Weights of a small GPT-style language model, trained from scratch on English Wikipedia.
Size: 11 layers, width 896, 7 heads of 128, MLP 3136 GELU, vocabulary 50257, 143M parameters.
Architecture: LayerNorm before each block, learned positions, tied embeddings.
Training: a variant of Muon for these matrices, 1055M tokens, 8053 steps.
Each number is 50 + 10 x the weight over the matrix's rms, rounded and kept within 0 to 99. Layers, rows and columns count from 0.

# up: layer 7 MLP up, 3136x896, rms 0.0249, rows 1083-1088, columns 0-111
# down: layer 7 MLP down (transposed), 3136x896, rms 0.0249, rows 1083-1088, columns 0-111
up1083:43 59 59 70 52 32 56 53 29 40 35 65 34 47 43 52 37 46 56 61 55 46 51 47 30 55 64 46 53 42 50 43 37 51 43 49 37 53 44 65 58 53 52 49 58 57 39 43 64 43 40 47 46 40 56 49 47 57 68 55 38 65 49 48 45 31 51 65 47 46 44 45 46 35 50 37 48 33 60 62 65 53 45 44 53 56 45 47 64 59 49 60 54 61 59 47 41 60 41 66 55 64 40 64 53 64 50 53 39 35 64 44
down1083:49 46 41 49 55 39 48 58 43 53 46 68 46 52 55 44 50 60 50 57 52 50 64 53 42 55 59 59 45 40 60 55 40 60 24 35 27 42 53 46 55 55 48 61 59 58 46 46 47 47 40 46 57 49 54 54 61 46 49 61 57 42 58 55 51 46 36 60 41 60 54 49 43 40 58 44 46 32 28 60 51 45 33 44 42 49 36 28 59 53 35 45 45 65 54 38 49 47 44 47 53 60 54 46 67 64 57 48 48 55 70 60
up1084:43 55 63 48 46 54 59 44 61 53 52 51 67 35 48 48 39 48 52 53 54 54 56 56 54 57 57 48 49 62 58 40 46 63 51 68 60 55 41 33 44 52 60 51 54 42 47 46 45 57 53 26 32 49 54 46 46 60 55 47 61 57 40 49 51 40 46 44 57 56 41 57 61 54 66 49 52 37 45 50 53 63 28 43 62 57 65 51 36 52 52 43 41 49 69 56 49 51 46 37 41 49 55 65 48 46 50 31 42 40 39 53
down1084:47 61 55 29 45 59 45 53 38 49 43 57 39 56 64 64 48 60 57 49 37 48 62 50 49 26 46 62 53 65 36 52 46 41 35 50 43 54 55 46 30 46 56 49 55 65 39 45 48 54 66 59 47 44 45 46 60 46 56 60 53 53 36 47 65 46 44 42 52 50 25 60 67 44 59 51 50 47 26 55 45 49 52 52 46 55 51 46 51 32 35 30 56 54 46 46 44 51 58 43 45 38 46 47 41 44 56 65 40 47 40 56
up1085:56 64 27 50 60 48 50 44 36 33 59 51 59 66 38 59 50 49 63 51 39 54 43 30 36 48 50 40 56 45 39 50 55 52 41 52 41 47 62 56 62 51 53 52 47 43 39 27 57 49 33 52 52 55 63 47 58 34 46 54 42 49 32 55 50 49 46 70 50 71 56 51 30 64 49 58 45 53 51 63 41 62 48 53 42 55 32 50 49 49 58 56 53 62 46 52 51 32 52 57 54 43 46 59 42 41 45 50 55 49 67 46
down1085:43 43 51 25 52 38 33 54 46 47 40 61 67 42 44 48 54 43 46 29 51 56 58 56 67 40 51 41 45 56 54 61 42 28 53 57 37 60 52 33 48 48 61 54 60 51 48 56 51 61 37 75 57 59 45 55 39 41 57 60 56 50 53 54 49 44 49 47 47 37 47 44 35 59 53 50 46 39 50 64 47 43 47 43 46 69 36 52 54 56 39 50 54 57 52 57 47 60 46 64 58 52 43 61 63 54 43 35 36 59 70 33
up1086:41 52 55 53 43 49 46 46 52 57 60 43 67 64 37 47 62 31 56 61 57 63 44 66 45 48 39 59 41 51 35 49 17 46 45 48 56 53 47 47 38 23 48 63 66 52 34 46 32 48 50 46 38 60 60 70 57 65 38 49 57 49 41 40 55 29 46 65 62 57 44 53 39 54 54 53 62 27 57 45 53 47 37 41 63 65 56 52 49 41 50 63 61 71 55 27 26 47 38 48 51 57 48 50 57 45 60 41 56 53 71 28
down1086:55 49 35 58 36 47 43 46 28 54 43 59 50 45 48 43 56 41 67 62 38 48 48 64 57 47 49 44 56 44 47 54 56 44 45 72 34 32 56 46 39 33 61 52 44 47 36 40 45 36 59 49 57 50 35 67 56 61 58 47 41 58 43 40 58 45 33 63 58 44 58 72 69 44 60 46 42 55 48 73 42 38 43 52 56 62 58 42 59 47 37 57 55 69 42 52 29 60 44 69 56 61 38 59 56 69 66 40 49 50 56 55
up1087:50 43 51 48 58 49 49 61 46 59 37 38 70 56 51 30 47 40 44 32 47 57 56 50 52 39 38 58 56 39 44 50 51 46 53 60 53 58 52 73 54 58 46 43 70 62 36 48 51 47 46 65 33 52 35 59 36 42 66 50 65 51 45 61 50 58 58 63 41 60 25 38 35 56 53 45 73 49 53 46 25 54 42 39 68 59 49 51 58 38 45 42 54 49 24 48 46 39 63 54 31 60 38 54 59 64 51 39 42 42 59 55
down1087:65 42 54 39 51 36 60 47 42 66 43 49 60 48 66 40 44 33 67 59 44 50 46 43 61 33 55 44 44 72 45 49 45 38 61 51 73 51 49 47 56 37 51 46 71 37 46 39 45 40 52 30 65 59 52 61 44 48 32 33 42 51 48 63 48 56 63 48 49 53 45 62 54 51 51 66 51 65 47 48 40 45 50 55 42 65 29 58 50 48 52 58 50 68 73 52 48 32 34 66 61 44 52 32 25 36 65 43 50 39 43 58
up1088:56 66 59 56 44 49 60 50 55 66 37 49 49 51 52 46 73 41 25 42 49 43 38 49 48 36 46 36 45 55 57 53 65 60 75 45 55 58 42 42 70 55 60 44 52 56 49 31 27 50 56 61 48 57 51 53 71 49 39 47 29 18 44 63 46 39 54 35 61 67 57 32 49 59 43 40 46 42 47 28 49 39 55 68 60 56 45 52 69 54 48 53 65 67 69 47 42 32 28 54 57 49 39 43 47 61 59 55 56 37 27 58
down1088:60 64 39 60 46 54 46 38 54 50 54 53 48 56 58 52 46 50 65 69 66 59 37 50 61 69 68 52 47 45 56 44 46 47 47 71 61 38 56 43 62 68 41 49 58 45 52 45 59 47 47 49 49 37 55 36 56 51 54 52 25 52 59 70 50 38 44 58 53 53 43 44 50 53 46 67 63 38 51 45 51 50 52 56 48 46 46 58 58 40 61 47 71 74 72 54 61 49 41 43 68 48 33 37 56 40 62 65 52 64 41 51